Weights of a small GPT-style language model, trained from scratch on English Wikipedia: LayerNorm before each block.
Each number is 128 + 32 x the weight over its row's rms, rounded and kept within 0 to 255. Layers, rows and columns count from 0. Numbers have three digits each. The size before them is the row's rms in percent of the matrix's.

# v: layer 9 attention value, 64x64, rms 0.113, rows 36-63, columns 0-63
# o: layer 9 attention output (transposed), 64x64, rms 0.383, rows 36-63, columns 0-63
# up: layer 9 MLP up, 256x64, rms 0.196, rows 0-18, columns 0-63
# down: layer 9 MLP down (transposed), 256x64, rms 0.276, rows 0-17, columns 0-63
v36 096:136069152094104146115147092114157085121169106161109181137145141135133165113138092082100134189124165086061130135095130171153152137105202084141146120071129197177090131085120120133139076101128120
o36 100:094122069125132086074195079184120158149108116159102168135082107178078132130089171157140141153145157129167128128131172147127135116149114101124142042114136081094165093143103158161158165077124141
v37 096:133147127160142106090102104141125124085160077116125119156142099112138158098169162143149111089129182071099081065058106057131109176135135103161142134160170132108139162094167196155096098152177135
o37 098:155091103128104148176166157117173084135119108142167161078115086160061114195111106128138115185127105135164128158169115176112086087207129114144141152067097150131089119132091127138090132097165100
v38 080:100072109095115140105097137127149143158157120173161145080132118151124175093108170124165087157080161103109143072161138149093111104118156146098119113085203081162129179145168099101112102122040147
o38 080:140172093145084088133115120139110137179128141144147070152157096087169116078100123121158185135180132082183046138111135130130144162175125120109096115076070114123147112174178180118124166107100135
v39 101:132116149101158115158122190117190084131156222081128117081134090144071099193171119126093143127137071155124160150115138130123118137127090119182123127213110087092149147135148151147135109114096114
o39 097:118159163136123175098076050092125095145088102139118126150151153117165109135142085100119076165091127116114146128107120114112139081124142199138129160169076195152148174121093129098154096177127203
v40 102:091133148162132104131135133110132153160144145068119130126145061143135142071135135036159121089201140169141127127143138100056124139163167168161098142169135111209157147106093116086122081131134117
o40 109:180080129107123191148172137086082144162130120177113071163167153122112101075084119162136097183105081143146160134128098115159155140116048156075141185112151141121097116152161081111153127130114124
v41 099:164195073068091166118132131137118124128078120146170076127118070053145091174091125104161150163125107183070107190143132094181161137135124113144127118121143095157130143082139126121099106088119113
o41 108:122096123174151143154151138138120127156112147123136153128046153171138164104135121167119084108109126148141131118169142136154210087045143136091063117151109058070110147119136152106111167095187109
v42 091:151141133151061158081170098101136123153113140049181087121206151120145121176120140085102112142127113169094086130081125183102107136165148142138142111059103156132098136151111095114111158130191102
o42 094:094092140132177159173158113115136091165095119119121153112079158168135125070101183155110069129121113160091118099125127087044124129156115175166144106177128149176158108100174125181128151079110089
v43 096:139082105095145188133131163161142097195078076087124140190130144099112151068136147192119104108165131139122112144127088115192082112135099145146152121083099124153166089131188123132074142170137149
o43 100:128144144069146057183175149145097197145171175159168148105152118145153151135131155105126115173104127150142122114126159113118093110098098103137099122112170159152128059082154137075093044119104104
v44 089:108134097110073140103122159070031130130160128112135112107097117172155153160099141133073147153181115114185153152141154109182163098113171142124118125103097068141177159100087135116157129136108198
o44 091:101180081095124116159095119144116057147205138134136123123119169065130123095156110189163130115124086132139139136084165152169086101088082103069137120126112125118146180159129129154172151175082166
v45 117:095100164115140091111137100132133178097139053144121127126176151109118130136124166110109143167111124150179103153190157098136058083132134138088092150130046093094065157128183150149097136145181129
o45 114:107133146134113153150077158127136087126140173144117091100151073118149121118124180128092098100112094148107045164155089209096141162120142091117158153102156183119161055124105096158122166180157127
v46 109:169119136126162130123148172098108125101142145139129187154123131114138138169084176072161143135084115121046148044082134118211099104103069087082102126115164164128126162123136140101167151126116124
o46 110:071176080123079077131190156155146135051106098138136102119070137160143122143088090079169140139104122110143125173105209167108138149115181149115132122154112116125151108135125156143112143092198116
v47 098:142168137105067145123130095153082197102164131155173109151163083159116092094152080137138171060170126122148093139130113153135128159112054117117138199085129121127120184168147110168097114135092106
o47 103:132073109098149147160141109156136132117114129104158147135163151110087114097116120128088135129162174096150178135132169139086061143142128101039177113091157175122070130096133187064136161165181110
v48 102:139171102092086138134133069116129092121094158132137128233101182167179132136132183054129198113090105123119110139131149103106092101113081071131140091152104117137128152105179102131145134143151132
o48 105:092117089164141117142113142109103128167105119138202125101105140142164098145083129096155124094117137124104144118173187165120153164099128160083107129122179174061101127132135171214121068054128119
v49 097:161089101131122169162041135179094085069127102129117119165173098124121203146163139157129194158171112151138086106155112129114092132110106163125142149149173082132159143093157114151179150088109133
o49 099:109205099127107124158148126074187105181130135148169135154154164122083148131143187133140114111139135123139144158097052133130159125098105108109123142140153166090024154082087152089086123110123143
v50 098:127105125122172134078131146202177165145067142129102107161166106086122106151131120101111089065082126138149131175078054121101127100163128132119093118116078166170166159165158130150144193104138130
o50 106:096092194158117146135191128132094176107110154134185050071090095094140133123129127128104117140147101151135102119156111095100151111088208197125152132130186116174133116115135114103169080119105114
v51 104:111144206112135082143205146096152127176113109167075090147171107142127140128139128148146088103166121088118114141129154096083136147104097087145079115125090077109115156154122077147086189116113197
o51 101:124112143081072147089108106124151096096155162131159074123125151100178141128156121165100095177127151127096116158154114148179184106155088185105164176070153122128137070123185156151132074081105112
v52 098:126084117123123104176155134118119098150139134197197102122074089096200106149146172134123072152113161152118163185122174105092120114106136142131073110065149127104190090142103143129125112174160101
o52 096:114097097108107115180055193142190138116125150129087130124183149150182140080095131159152171148125177111097118100144102126113091114052135172187105120080138096139145123138136098150150169103127080
v53 104:090105072133146099121145125157102136096184158131153150073146164116118083124121144092178087180186106134113097139092123164115150146085125140120096137097054099126122112157057166145136128129146220
o53 108:174144101080102105140087099117151083160146143133097148137104092168102155057171133185113094125117110136108145071119088074185077157165189150145176123145141141103155094138186139115110117171110152
v54 099:087102129107081064182156127146182143134106103057137122162182101106193164182110060098117082078162103160124127140127130146179161123155127155146159136099116085153106165134120130126154115175122108
o54 101:125129154146117178126129082097125204109113102081162104129054140157141097083123146185078130138076097140142136117150129120109098108065078141153179143090176108166147144134195179128093153149127132
v55 104:126129123131065133138097140150131155155181144132116138109147095093147172117140141158152152182133085086125164157083095097189154182124106100079158102135090091188104178106186146174093077089106113
o55 108:144175126075120106127128100149157131171121109150205129151146101137118120102152124131087136105103131182194107152115206124091109106150139155079078090115115101061155110119099145120150097212095157
v56 082:124118245136106119183143114124141140198109092095164155128115102093128066136139172160167112120090110143101170124126081172156179168091131101141145124154088128124137080148149118094169129100101108
o56 082:133154160122164120040153116130114177112121157037087137165114133113222117101154053132104178160071120163122145141107148099120163101139098158139125147133159111138145091106142122146109134143143080
v57 088:101149168182109096165151143148117132112199160103146105126098131098080195145115101155090165108145130072050073131116118123175055136159106148150132171172086107153155111111167111135156117132128153
o57 091:092143102119094149152133117144103101138166132139138063105166072158137092172114114128123060144129172192129180164049132128079105131141106109152148144127108132133075140122118220141124164179100111
v58 102:072107106140113127165196146130175136106144132102146087178150181092119140170141109064128127136087095131167133149217130099109132128077144138178080141198103143111143118176092094100123102098121119
o58 100:140159149180136177134081142056078153132075136151106094103122106193165114113157146115121151083123163108080163133137134079179135112076139141114162204081157127125115130126100095164181133115107089
v59 106:142060157142157129135145099104074128119105098114145113133178156131123162150189135090129127080137059164170168076166133169117163123115116157132061110107160166184119073126160164132103172177127106
o59 105:081174130145141109181139115127102157118076112108153169140141204111117134102094154083150109128146122193119138150110086122181100143139093098164162168123158112129170091110137021117122122094157082
v60 089:131069132109112159110096114145068087141111137143111144139113171122114145103065113119157155125069133138146098185084071111152116115127159136090152139104190173192179168194103114098085081111140127
o60 090:146099108115159106137210182096104192141157131157146113101162148090121130101100163128137132102118091106108156163119161180123142083136172112117153068149117069103135116090098156120213144102100073
v61 097:185100111115119102115079125177132178174103149148144096133089140111180084156098156132122106135178108157151114160124096108060151139085185134066112113159177134110118151131174100147164155059126083
o61 099:141109144151117164138128113181135133137111173073177145137145109130104127084122147123139159062135093107125123102149042089142222077105179177090110114138163117143094155100170099155130116132084169
v62 115:114106170140070142116093127094135192163138137090135100089132121166122161084091161164134097124163135134126049185155096083141178097170111090193080131152084123157158094136134123112101119099083147
o62 121:140078150140092150107156113159080120135134149093123104161149119098169121162131091183136109103069081131158130134139131090146119053169104135118200164135156164060097159082190141140169102151089126
v63 097:165126167150115100139152105098121080197071117119109176125185095125118179138108098169177093131180117146089119137154116091079094158151108106142074105175066138118094107101129119137146113166065100
o63 099:158111155150098123114090103157152143063090145135158085164196123144183099193136134158100122153132086139123190124111118145126151117126055151150083135203084153101160086086118122123080098126145113
up0 102:168085145102158096170112173104153166151115122124149149103138126140161117098187152227131175105113089123125178119127163116130107097124119130167128084135088126104179152071124147163167186157189158
down0 085:137102143222129090080093134121114152108201131121126100057075127139107145129084122099179109176140144063114107144111094142133142070187142106100148169153150148122125127150158105093166167115149110
up1 093:146064133149128179114149187151159168088082132092173118104124080111098146128157106156073115137148086148088084153144137150140135158156082114118086095080144128127133133093066202175115127078101149
down1 085:093186124096124142117097195096151101158143096075084177139143114116161216145162127052100140129140159118111118107112175115112168101153154075132106168135135148105158086102136089154113153090160090
up2 078:089060108138118096164130061081127068106099117092076151074110138091101107111122097070076082093113119150130125092146122175077099141110097137103130161139168111085132136131131125101096110055147109
down2 072:140153203129062048145174150143140141126139150148117084135099104109155122057157112107122154087160140132132155140072141071142100138067147138106137142123115145156101162160135111178145088133078194
up3 086:149136111127130076092209149129123154108178064151118126077087099074113096170138142167102164157094142148162094102117093120154144072151107126086039098105126091139124071170133128153139119126121133
down3 073:150067105134132198125157114174135094142153147105086116161134109130144131162162146141142141141079069058090152121174079106141099142125118156034107132146172139098067108165108179151135134127155149
up4 104:129178128079157117092127093127134126107118084117118142085118164145135158169126206154144095122135086098021112089137150105108169073119141120131122158140116156137104147121118139075180202125182139
down4 094:049136201116134091088122167121187134111128126198163095133129132194108126136094157169085086133148079152155113132134116125150064083083096139142138107119144145106108162147181107147082155151099139
up5 107:107118117133127115065101151089146143092114100086197177108114184138100094094130090045088047103081089121090170112168130120142109110158117088115123141123151150102087111134119123073087122101135136
down5 086:167107156149088157076168051127140123160135135152145094148173106074156158113146118162111099149207153114163127121151097109143123138130170188085118113130136121192115113094069099120115155079072098
up6 105:125134152074086094141089125120144134165161135123175086095133102182077125155105134151089183038148085168130111140171098124126128182107141163104130155128121166185101079111182116099115098095129170
down6 101:112124197130122131171074160054119173088067098148141124163134119175156161102100115129181135117115124094183127158134144119166101097138159119149169143099142119127143042077166112078087101147122122
up7 092:165182144130141075136135086139109113083127144100155107083146144137111149123141132102104116044119121132177134147140155137158103163066148224136133109106064092142110134158121130172149162210106145
down7 092:117162175156122099115124141140144091107135164080105043129174090167137169130097148089158152090152129136089141148102084186114130092132177114134127157066195153097133121085161136186107152140123076
up8 116:143087158158123145153106156110154084161133161130124128149093119145063135062105189153119093137160115092068146148176063105155085171105164110120187126144151131166156113089089134104175172115172105
down8 116:163108121143072166191177151149140156105059190113172123143107122139138152149089102165128123095094093047085122137095090138115171109126145144129121167118110130193089166153137141090162105136172089
up9 097:143172122146153165139157083093146117151075112177092132160143100156145166110153138071156158167173130133171096157187066102114139126057098153101178121121167147123177105101136132153116156154064099
down9 100:099121105179189179174129107148083109151143098138146150138136146130138100132134140108139139139158142088095170150128207150110104085139119053110088088135082109158148125167113035098113180100163127
up10 102:115157137153141183107097116108084138128118171065146100189190102147166151121146125139112105103074141209095101087133075108163125101124098151126116166104089142206143117115149146115135091133084178
down10 103:107121148136118081123091144156162079103138101144161186124090182186063107135148157066153144128142129130106137117113200136104092130156195095105115113114106160132117146134193117105100068102172169
up11 099:135164138180137142130097087126104086091127098121168151128113120132082188122154129140090088114171122159112129158080123057098144078106137087104185131181161139163121197102123112122102138181060164
down11 103:192135070094115125170157156111141114063113109180145129092095124104140087141156134132120141107101118075123174099169108107169139099174135135108155181062170080059142084158138138172151121127144162
up12 086:103062108117120085158078142111094178126116138092142097144129123127117080093139104127143125125103072096158110167179157109112048157129134124108157139100071137125124087090142119116118105237122178
down12 091:047151098177144149166083138182104166117135108119097124067124093123140157063107083172124095136182141156141126128167144131184121152129128156095121124155039114134134113137167149079158153167110123
up13 101:189095131110072170178131094104098141141082131152123141137097105109106145095065161142162139088114201095061171128155123107101056140128149120116159117154153156146086124102114144078183117108085119
down13 096:190109154142137168153197091176079126107144131060179192124121087099107098122115106167126121166126082150107131118138117136108115152076128143184107102211108109082106113169143122167133111121090124
up14 103:162120118135141084179112146076053136149115111065104092080169120130123178119127129117122112092086120100094105113162106077132122172082100108093096095149165098078075135155089153115195125156092144
down14 110:109099135065099150092142085160196118048121143081122115177154104115093178104134135156137160146139087136161188125144158121063166106145156097130148150144154127134132080062094167132152159165144117
up15 084:148112135155205150100138108064167119077135123127137137124144206075147149102135081148137221121123090126140127091171147134135110149137131111143146070109103117133172120144181197131099145137186133
down15 085:162151158116080152077156112061104124091113147140121182120111170146120126157138113077118047119136151151138141117129078156129179140157163089139124187158172153121092107104133168194099169087145082
up16 099:144142158120132104082164084129145182149121113152139140132224177115105093113157133163151170105111136179135174106146096152173168096137158085146106143121110175107153188135113051103182132122154159
down16 097:140144127122126131115172099140082096130133184151121145105141161140112070088150165119132105137111199138132117117073090157160095129206086125117148111125199116123027132133151094135136108149187088
up17 121:145140178086075058142171127061125155087118113158157116078098112150125124127132131122139082146120139116162169125116135140126112073153147099062076132134105116159032135116131125079091105081085135
down17 139:189136036157130117146177151124109116107128147113089091133139117115091090164163176175127134103091181137061159120077121172180086105169080135144085125148143138158119151136117165112116131081097158
up18 090:131164144150095134152128088114108152119092088096194130150160131112166172166097140160079126164047103096138109093107116168098118110135099215084103171164162183157137145168125109119108141097145091